Weights of a small transformer language model: 15 layers, 140M tokens.
Each number is 500 + 40 x the weight over its row's rms, rounded and kept within 0 to 999. Layers, rows and columns count from 0. Numbers have three digits each. The size before them is the row's rms in percent of the matrix's.

# layer 6 MLP gate, 384x96, rms 0.155, rows 281-383, columns 0-95
099:392488471507522529468478513486582568478431561543462529493583436497502473499570490481480478491536526509521485507405535457417468580494445494461520492511469461458454499466467516525495580476496527497457432553452510435532480496486470500440531531514527593534476558497504485516515459543518503487
106:448512477498460419496592599514468531512434516546525501537480493591479545519494430482578502550611544518542498518524525490509518530524493506537509479487531463521471494539540491515537511524439453552446501534487486474459516490469548507447452544495434449551494475481526495528462498495602576512
101:473408488532466544511533624521519466468521452460545502522577543448406542460522538533431544443545516494500516475545478472500512496557510507494486565535499534588476489497506582486512490576523539496566563469496488480497528493461459546471445520534454497517421528479502498482464497544530521461
117:449525552479499450505463537454577483506482494532484529534482502530486506458492490474548474509497518555475476426496542424520561561483424463503477520462470472477478497421565461493470479480545472419435545549520478535522476445401524473486573531522491520487462439520469558464461408454560496534
103:503480546522535515540481571522523539516547518492474398536457564549496470474484474477560483517472550551499566540525560514562460562522486461467501493461432524552527500402491524480512532451568505454512544458555473465534497506474546458533503524508458478618450523464520549524449458483506478560
088:468485566467434477448526533456460520461511516489444505562530586502514470533488550485537494445472525459521434479487434473504485588451468490457521483412484475453536463506552496554538481463551456476405478551536473562456550554468584524540516477489540533542481498519525535549479462475541480537
101:461469432562468501512492520501539473508468543538496364507495493476592431362480479558502483476555543464519514518516457533569498479509518420487525528505492529546516534507524420502471571524490463503509496511483518511496429522476504513523486443474549472534550482538486490577534495440498536542
096:486529524559439522527498517436515527609516539483521421554570534441508452495524552479516498415540462511582473519478471490442478454498503552440459525531415496481472514515458479581523536508443540531521536480419483521526513497546445496493473487514484558502478464500424560535457502460486451507
093:500485464516485560520500530517462494466505506474493486433450536468536588564509459481522452575426514476506426444459449405505466528506478477523548607485462524504478522550540518496438522441505486523536429534488525432546565522542491552414540459494477486494550503502543526514525524482432509528
090:476448486499530460496538480442533470485424506468533508533454513504534462473554503522468581504561487429508463503436434515520575395508491469524477526526505477478497480445550553492463524538457487523421469489508516436504530543512493558459463534493512578610475508549526491497502467554475598486
095:527429440515484563538453508467515565496570488431515485569518529532509435484517475476534552516551505524506504398502438498531532531533505462482485563514543433501495485492531503553514551515521468456462478519500435451536495497507491587381497566535528545490476485518487620499481500457494491510
105:462530504469471481468543566506521474527485497496484477489573528436577447520490518550519452576485513527523433512456542488477503480507479512564518549413502490548623550526429513548509508529500487546465460476526473472497442535494445567494466464549571495549485484521457436494413540469502442486
090:472454515458474471454488523501408576484450512504443484539529555460538500506473421498486525553482465490555457531400498474461591466544526544442554514499531533575482503569559463529506466522509490510455426538477492474564522453523502474506568441511518520485542520502485562498526540455534568492
095:383541570524522512436535547467462538480528505467550501567469443569575547470454515525541482481505550500519491542501548471459535465471463535488530507488579478582534542441584473531498485536435425495474494543537483532519496454531484499454527444474530493500458525497509487465564521512569543508
099:523470494547528504595532495504491498487490520465410501564481461498457501514510494545549504495541493545571544497591573480538498494529508533471461493578515536521530486443491495554518513446462394504468506465473448439542445543457475514521467561480553595584492529551484508525527522481508434521
099:500427502489462522570531530452478434509480536448561505499459607502492464520476483577457537585573460491601449502524441493493481508493461508509520501543479516498511554491467484496458523502501466474550518540482494592552502507537493488471492478557461446445425461565454542550459502472472486555
119:475436544522525477507420507514479467511484452443465481576522465449515487508530464544585450570486506489504426520440482515482528499491494453472517409537556500533538558517418482496517528502540490507541464426462495453486509506515514446457533449554449502545387478515496543427520523478464563492
119:479442551527515538554446522530525482499429521481501500503494522522503460460504485568503440554493523518540409477578484500497533508426462512573491478457576450528505465508443474538544513518586460519522530485503500460512511525458415537457482503488567550562456439450496491555447541466429565499
101:477481539502482472467448494526555521486528468423506497586492520461511460490499497552518439455429517462455591424474440507491472436477465536547568545611555472579482556518515538545454497525521522508536407482495533539538548480549526483457470463509535510471485510493478539439501514448485494481
089:480495457550605534523530469518457518541467486505496508501471581417495401457473506555511546462541484502473456535493537443469551561550505439496496449463477529450478512455487508526452492508511531537475582548420506473446563500466560490508415485500493486532490551475451545455434497495445520510
096:460508599557515492489533531506519590494454468551472495492527400508554444486499428560461434470567544595486478501501484469509515501503423497408480503529553497493540520507534565564532569471491479481529434468454486465493461549523416503507513528476512529496468522525497470479536533522475553500
113:469437570504557502538421502570545526529498475453474431479501501507543463467479426491526462519527461495550446500492471509536538535472533429496474450473529494564525521545486522486544548512550442512534463490498578504535487418456519576504555496606519501543497403505489536478476479547454545517
086:496521440568467489475463493496502511530425493478456555435502425500557657457439468449523553544502496546434510470474489488473496484524461541482589524475525519518531495470490506560532489534505543443499423489460465458514565566524474496519465501493548517502520503529467470517448496443443528455
121:360443509543523450481473494477516456597464480473475482512501450437526480475478462533539471487470546567580440509490458487515482523566456572506529548483514479466543482428452545502525531467469508486543546504486458423527514517473494530542508522469560511594515467497514435500521516442496528530
112:428508477527541410524523606453501526556521468514582465482548504465470468501436461487487503545537515483514481513551537479526553539536544498546449531549504473464489535448514520544488485576462470542546503486609497485595508476491435484507489497495535550554420484465564512463444476481510481497
102:490471498411512484513500533525480505508491505476489537462500500564490495535497617487484491477618528516529486453465481442467529501509549405533518526540505416508502463499469534513556506497598511481544498451565575467560478560478457506395500473457500493503493432434450506471481500508517518537
103:455483486540495498519530515485538467541563504539531467475541497465524547436404541481532450583584601440512545446524551486494526552438530488447515480557511528533533578469581459509528550463486511457519554477487455514514498532464498501531434522517512464545502436524449502579489489527503471481
087:486497535483507559465517578481457511413482501446461505588463481473549546466503461476529469490488479452484441566512563398460513542469505555495526538566490462442558503482537520541478459509519520510541454493488499530517535456467525526554536585507526485446437520447466412487506477499541437443
079:527452476585533511496567563448471499530564533496521534448497583503525466495484485528452481464572462490478507455527449505420538514502458494470493474480501460503516504535524453464560498528429492533496571486423432584503515535486443581419476487478449442485548505494471471464443554472458492497
087:466461524498504529512545449461480514592489493530501496496482527483447396506475543510500479463506510447440553507550519496541416474568506457474503534524451518472557547557544465520504483500532411444545533463446558428494509474538495462521511605498513517542517542524430495577544444506459507539
101:454526464522524529502585503450533496527518485511474470463446475539537431469548486523498451475608445618511509476504488466472494543506534472518509491532535518585511465486515433458549525486440537546499575493505583493551511571491567489522462547582517544491455508459550549480514457478490504494
111:492514509554535490483568542458482518473503489545444510506509492487554529505470501502526520570544486511575466518428506473516588427521528413541475480533496469514488565497478503451500523489501523560448589532406462494540515455548554570460495462555410512549473510498492446527508500502586487558
102:434442464592480510514588549503402587494461520607529521569462491479554550497498478472537517498520557503532535498485497443549510502500530559439537459583527527537499473473560519473471486468455502451494517526419490506504548445545506480547479530512449541504534491519493499524506452453511548502
129:475518539481605449507462496506625448522459521459524408471495456475506457444448435515535465482490485595477409551493516423471477556505500466499493485507528544533537488474490477521494551481521483502510535497498473514543476476527424527462519512529510481511468481552468607535456467467470554480
107:482539525489603547524523509533552554453478469558474517521543537501545589478542500550551488434550499543453481524442463441483491520494461462454475451558475457460522482498423530498532637486484457474510521463527521428458558547510492497484483491484472457560479524490554495475512471468552508546
118:457507492508482506459440515515485467582422478475499483516526428450514567453508487504541464527609467475559450477450521522447557450485545495524423463506471519500507538518502536496499524513479507504419478451528470510579539523490507589476534483485528454510477470497517510382497521485597561515
106:500427481544513499524569522499511433576499510496525530522469509480514511470561556544496531528519503451511498472455506487565522609495556552460495523508466511500512510443555427444523476515400502540522527485437455457458513465473456486423553491537554463589474483491490460502444579435516493517
101:492525456526560522480531484446564521444446471550429514537579577487544492471530514472524495487467487468512517570421489421488602459454452483531546409527520548481508524448490496479579520534442471505505561513464525438529516506471496518433483483491511531478431497459496448480526483477520567475
102:475435510552514437485585448496414474535474486434454536552495565464519502486476482512496420431513472520453531442568442493459525535538517517521467506599511558476589493440475484524474490542476455554563478465517514456481471506524555484500528517504582540558450513511519503506513501451514452480
096:432524439534569558515466547570524490496577547489489570479445522468508520425449515520529466540539455497499482511542533507475528487460456526462433493464497434571406563508491491514507497582571450489478422518510459469536544453510536503449458493519496467519470520487531568519548530444469527515
111:407489498532568533447556473419525484522411487401492482492538545491487428441501489496546450516536448559478429585563501451500538501501511430479490520562510518509523561467539489496523476442525449509492532431508498505540531429476452549472533558531515497482461480517463545533491490503531524523
097:522473488511485539533548491416467519512506555459505433492545514440401485489487578511531513453421501451543540518491529528445549473469487499436486446562514481490515475505537460555582489525435518468430483492528463438553477473508517522515471564549574565562475532467536546526491515437518491464
095:506468537524502502471513562528483456522499492572510519483466429487523494408532560538527412504576541529543486500562522509491535514489478515585505545457533532574479466505471480454560539430452524457519542518457542513562500500466425512450467471508536477572547460559534517501473405540528500538
101:469584513536511486530608522443537459509517552547497497513510502485532484447543506499523498533562540516528523541514588493512528529460520535476535482476559502471506532515521428532541592498442512419454523516496545499535541536541580517533544477559473454510437563500504484547590581507520511531
095:470494478474547478448532517472520459460515481480457405528574465490530578521525507531524440403552540416498527509503462442496541523467531572528484462445461510420491463502452521515485497507500507484521504542463448474531524481540489493509435509500484596539428441491496506508511617521552471480
106:405470477515502441563500501520533502489447516537438516528491502488552494481589490456552579513506459485471422515558440439478515583542525493502464504540529482511575535421458481483553397483502414527512521516523469505511562421538415516488491473488470487498471497505486476525509458452503480480
095:437431518474542400492486546427571444522453516464416467564526571494533507486527473563506481497501515541577503482475549465484534522490532428471538504492543503549495501439440463535545533465477500531488492506544463511495461474437542545436465500490458505514492514532442543569469534531534582520
095:415504524504485399483556526589577476508482523458476510443534440407521493442514546531565522510576537521478485599465488488497545491515493497491489462545567502500422478514484479499445484489554407477485467477497457477535558509488485553436483510467432468479454542489521476512477499498531522524
109:527464496512467402524503512474555477510525452520537513521449487480499468459442448454534466482479612494467547498507516483502474463451538474442529570491496480435561529461502499494510559519445395539560491476520553521551451480452553498546469493484530563536476471415587538489493514472535487549
091:509465516420502478518526535574419515465501449451559482572529485495561508472472495550512498484495506559523460472511480540572487514528548529451484544489426490515506509549589502489466441530436540534481548437457539513570572423578529514491484488511536459478465475485474443517510438550528493558
105:463484523509492570526514482500555502602470508449434494516498490455535457477503576450540524461485517570510448498497420460499464457574543436408439491566496522510490530495470461539550547537481422473489489579489531506529481491478459486494485487471484436471456476459537486521456477461577476428
100:491529487513475520517505479502533486485533548450463564509452470463477489486445448480524400508446592542453550505489525487518508545482543576535527557506529499501498510472540558474523505536470475559571511472453392507470541457500492502540571554506525501514498468426476535567443502431506604497
100:461495498445498413590586537509503515542501504540492545574485491518506401456477538538542474444521514439513541491505517517502464508463514525507502530536427514536468553538492490502462491493486448515506549492509580493461494472389480542469442507436549477512463528459562484532437532423508563471
113:481471510498477420564503492481533499485505568464502477492505522472542408439434589426544473445506498505488552464478452489481494464465487485513479536531554537516486497363528466490513499438543468482537532445485501463591445533488538506542528509512517534522540506417465527529414445513499515511
094:576496471520499474504463522500528499529498482437458467484575512394524498499455556493521487483496553487533504534531464470558547445559544566431418507498391527552492526521507521440446449459425544507477537502411494456500557498455481532536502470510505521533514503460484464516514405510471465491
090:514430540483472473517491534496510520536543506494505533545448531483426465464578491501524467532460451512592464534464499478484515525541451502437440601524595474447436573500439430499511500504490519455490432476494466518522489580510577414477506512477441483474514513474449527475488487484511552531
111:530545531487576532441503519504526461514466468431512393523507489493504460467486449495508451551512522646507504474524467465493447543545529482453502492498494438501609574482458471518504505501524472504511518502569484467516513527483541519515518569590479480546469513475557505460547477485520590495
103:493512559554553501507479543474545531502481460525521470568539508477480481501528488556517541532533480561463505445539467450543498466496452559481565525543448407416538513497426519565529504467491538466525473527520473481514522485461507473481566494555486584445420469514443454543483390494533533517
090:531540508505513515560442511548538494485509482389475536565504539494523449458473523481540477487505477587518554529537469516486517541590543488530511432601456534474595556493499491442448474504505478504467536450496487511582499508445524500547452488548467511535481510569567476524562454477482464501
110:532459500449465481491490506516456494472522527515473487493495555498513499512429554565550516409539563456495479373488501475527528558477503559480506575495418434501541503514491522512532507527421500519570435485444445463532519583537539552494475451524555538554450480467490468528481510508490522562
094:535571493469485452478506569506530506457538495538491482478495476515548544530524496462549469476532539506488487560534517513591458499437462450535498597521503469575501528431502476486483480523517442498509529495552510445489514401421514520458492542488532527553406561540498574443479525493539470582
092:544552504510515471506473526487530447497463455560474550525564459505519545471401445475509464519488527587488510444542484483535504540464476500435509529515527417463490597470511499483540479468516443454406427485537516462519519504484471532411537481443460577520506541521520536549557475460499533474
114:485512483500512467510517529467508522466443525470519464523554530500484532498519554471513482512508519511527482507378478436545593495505527493484494529577494488562502589437562474537516492495515459541488488451554556480572546530470532570472471497552428519587470472402493515490491556501516564432
098:446472496463519463539480516463533500509512452503481543449514525489485529449536486578560514528557502546488598500487507452455543485455582532591481527522440549482509498513530514502523511586435506470547518524471534507567501527436473482455544523462467504429461459515531537441473454440550554415
094:459479466489477475472511489503453483535525461456470410549571461548551509486476510470484565465477447428506458454548468505508530532469434527485518488443516529543424505445545482471480535540448501473471482631414493448475529516536547505510446521467514558529423482504543514547489483464533436513
087:521512524465572537481497487456496486502455464462397491579530558578452532481435493479513455458514494501477433505412484494467488493515513481486527417581547536559558489463485581480512507422451507471503540552561484461487494527511533541458484476501526474523501502515467478439513496394522558481
093:465582443520603508481512478526478523496524494568557427592495548488495495487496538547567501456486528472487488444553505460534473486527467494522472499529416437462506579495550535466456551507468595495469533530400494494529456511425502529501527568458514468516490530504456455482493536518506464487
095:544506512549535465501527512520494493469583443546609436493458531491464478505457473540532468542545490457509539441538449463535481494510526467518540528543450515551471530546498478511451599522558515573543457492600459500491505458422494538490501532564519496505473426460482480506562542444461479513
119:476504527477501495471565532457500482526477516490547481538451522486534537488367508519520497492536536432467484590487544462539487485516489537483561460535509517538485520486472495493475563520439470446566514538518471499488518390543488524494483509486488515485486558513457551566443533352516508568
090:483541559534533546447510498567439437518517430490482420487450508508480445540501496483461527508465453547514515548543512446484429513524495461558428488511528507477515529536483454593458493530503477478487470451460523545559512484425396517422477486448470514460538433506508474558519430493476504466
089:500529509446480542505553484492533462467558402532437501480502444560500543490526516459502508471520614512503516549480481554549497520468545490505550524491558518600496506459496423482513504461523494507489533458536487485564531464453513590416456553496472520580533456446502472561469466471467535473
112:427428498475512471447503556470485461491484484484527498534512532537550471461467520545517525516468484484584479465515560505514466489499552453482532525509486474471576553395538469548464475436528497495438525477494506474544588556422542416557479463566461475546480416465462509543495448506507478499
104:504457548485447509560463551498490487488511438519501465497456500420563530508499517521513555487532533459504588426487525488491575473486615512487436458603519479561516501523437597466495493480511497433523533499529447465546540512464532480486558527518423481513453457489474544483466522503490447494
088:476483517442451491481580519488525525526521490492525497519556488478443552481515396468551475476578417459475498527508457455468455569501462547542519458448522529496534515484481483417444460538474499534435524488482560449467486492523519589427542534473540462527532518479451454492586487534549512536
108:433548504561516462492503539494487516525495505530496442479484545468493516420492540456567494529514493487565467534464489495560510509543568454536509550478543516455435463518526514518461536565499486513517440489382465498436578451521442501480519504447496437587504554471440436461440515453513523536
089:531534467517490464420491518514476513523580550534408500530495537418537521509440579540506442507471537491445527568439510503534447486480520467501465515503476479496445482456522482467502508446544529518528620466510535534549496575448581495483466481503477569535476505555530531482435522504529485560
105:494497514492464456522500565448491474554478564503526565537538498431529519465495502527484449457555502507475503502490473447515502456452519480407524525468513409600542539396496499455449513518581523516486462503496545460520582468593524505542464499511457483431487453452503498482494456536556473482
100:517509519523477452565511490498575496446505474491498524553484535479490493488590447492520493489593457461551506570509498448577513486554451474520492536502505471461503441514550511519491550495457389456407436517500450453510526539468504529356482471559478487526476539497505488460474508488511480470
106:512480533574499511506456524559481402509503546442496457471453491468448506495423538569507465501516565442457490470492517480557478488486624433542521484441500534539555525531495414490549530431536505504531506493552501502494514570489441523502538531458453563485473449486548522448468486509448481483
106:453493585553518491471506500412498501489490489537503476484508518467496576497549406552495521528484551472461469511425490470499506516437484460510515475515461434574560556503497528495580500453429476456488554515533537549583513540500522495515504467555501490521443455530490465602532427477536560484
097:517477450392493508518525531477514485565504501556532564532571490494509549533548481535415535491598553515530513497491552486460470535506500486498551553517530510494460557482460508505521490503483474573425480505467438447556553475469452436475540558560528524468494440417488538470474469509573526505
106:505452445505549463550512418544511457468450491509533507520466503498614522401463499539502455524516483534544461495554539517527503435500493508491523519527563482558507473484513426529502597535479478458510483469521509507503460434468490526425498451523541515578507527522589440569515489454460550477
101:500542459509451514474501540419512492602454496452534537498468501528460516507521514564516439501496426552502466528467472479471474491451421472510483605483499532435494486426500482569510595466510494509569494464479451507488496512523547511509511505521614527541512472522441515531444455422498515529
093:433434489511504469502487517599550499502495536465531515424495468457538525471533452475490557501596510523473553490503509507575515504487527447534420564419413518514443508459466453484467508497451506495510461479470478525583478577510419499496536534475493495442492538483444560502448497512492566495
084:509451487500513556524532458495527524547558525467514594545463465504532460505567520466511482506557519439472528466518455479557434501533468443579462509495515556547530529539461500541421514575560438496546514468513475438505503537486517538484425465461551503507515490460619538521467442543496476510
111:500472450439523432515538496487549438409443503493540545533519490476487538407569523489483463494534522510468546496506511508475536489518515459454502515467472436496489533433496555515463517589543488454469434443498462557545492530497540552377479566491571488524512502517486471501441493471559461460
096:438528444521589504510453520515542550521445479551484436515550512448514520536438586548590458460492442486440467479519547501501439450551488469508484476535515515440497523458495495541503532496518483422503446487486502506561456507417470466446449471485463537470473559510497427492560469462450536514
094:465516512504527488600480511534474465525458522436444472537531569432417508492454516499533593537509506508467467546547491522507523523533492509478500488480521590639524488502441487513555484525505442521521449502533499461494460487496436489545563533537552428474453458541504512535516519457435494466
099:525530534510492428491490519446484445596511519449482503555499425506596524461543497510539469535536545518497483502522546492504499555526532539509442521439538479514537509442531552493516469534498491463407501441445567473514520436516539450449477515571562525465488549526518482405482431457504535533
093:548485473506537440500491554570544539458433535512510519526490496536566457448570498509555412493481493564519522444477497510585456535511508432519514546506508587413495464493457542522550553429542467502467559472524528491531460549429508495555573499483450482541490495501502544501515443532477505532
104:468466480479547506498525501472526436552515569481517519504459532551504502489393495475517484565472489527544485419461548457469508576528495462525447448540473507597520515440494509501557478429570479496596502494467550476483525562496498499437537564565480508473463502581450555477495495531469525500
084:482442549498505539467529503469492459554480457582529521488495507414448424471402419518510512549442523519493506509449523503537429419459450502462426527545488511513486482468533525543531528514436493453456417508479520475474514532491497476515503455489545585568465515486473539459432531502543533522
096:566493553481520498417488555492510520516547421413459516506493446481465517499510506505588431513526475571374521544545509492492467504488470534468553565443596486481497512494437473531477560513472488524475445480538501524507527523468565473466514471496558561531502547563557498517527508492536527482
105:531504527555472495482532524495560421508509510472526443537517531449520469486427545530535489457556517527524511485506512451530469484520489463478495535495507545523511528488470497549483669462482500415589503553468495515469513475474438494520433469538478518540474409533483550580425533471498501511
079:458461488474583469453446518532568446494476559498452452509501618495460487494511490513570535489603449507549519519541533519489564464562450487505472455528495528549528553489436501532531552490526535490483470448501461516474414454461523490515481514502495536507560446478471446474495571501477532572
100:455516499565550493596495510558516496507474470470472486516543489454512512462456403501500555469465523512513507545511469426500547436449536404562447486499469468521492511476524377526480524514549520487568484530497481491593533522480486555516477465564530493553484441508528526519541548509431492540
089:476530527461486430548580555519554464485437488462469527499569519524437587567533528483520447512536538504514483485434509494475545466475453516533496472519478456473434463513515486487506520495481463511460523548550495522495549571495533522475475571528545566504471523469608457470492509454584540585
108:496544502531613491457554515521570538468454527442497477484443481514481480487437526490602505507484523515556520454566498501481510535414472566509487470477539493515526517492461476509481512587572471503552457527447460453501512514554485493477528532572557510511507529425516477477443482501567539590
088:500497483505506487565486590427482490481506459542436511500499468466483489491476460551492453462482469547576539496442539543453451461522519476490553524482466544493519556446487495504485495499510439443465382403578470472496526502447542436387560535524483476525507507522484471471517482488511560531
096:486443482455489482507487543450489490476560528569578449498553555479555528484514554481544508373512505516515533470488462489538506507416545481465452535502476535512540471412475496505518517519509583513511457518466468479504508439568515540463522565505540538551531389524449498519456442528526522482
099:476508497505500509466581483442504456548496487529523445537494540509525521484461517595460463533505469550552467491485455481498585525522489472393549461467508483478522550496486456536451515522515409438446476558531537437533486515566482513488496588536554550532546463533443501499532414454525530496
097:457517521602516491605513477448511563555475524428457520483476504483445487435421492534504420494476548504462496633498483463503535530497522475540528517468550512527481510479502470514524513532510427524498478494579466506510529476466488471520534556508426534544516497414490468434457510515446516486
122:400458465566552476505584526470544525507484488507541456524555521511534402427475538527575548525447495516513433532532528497554491559517535507521516520536497539465604561513543449473494508504481473510497502425518536506518547519521541481472501447478474452556450527512489500546491421514482564544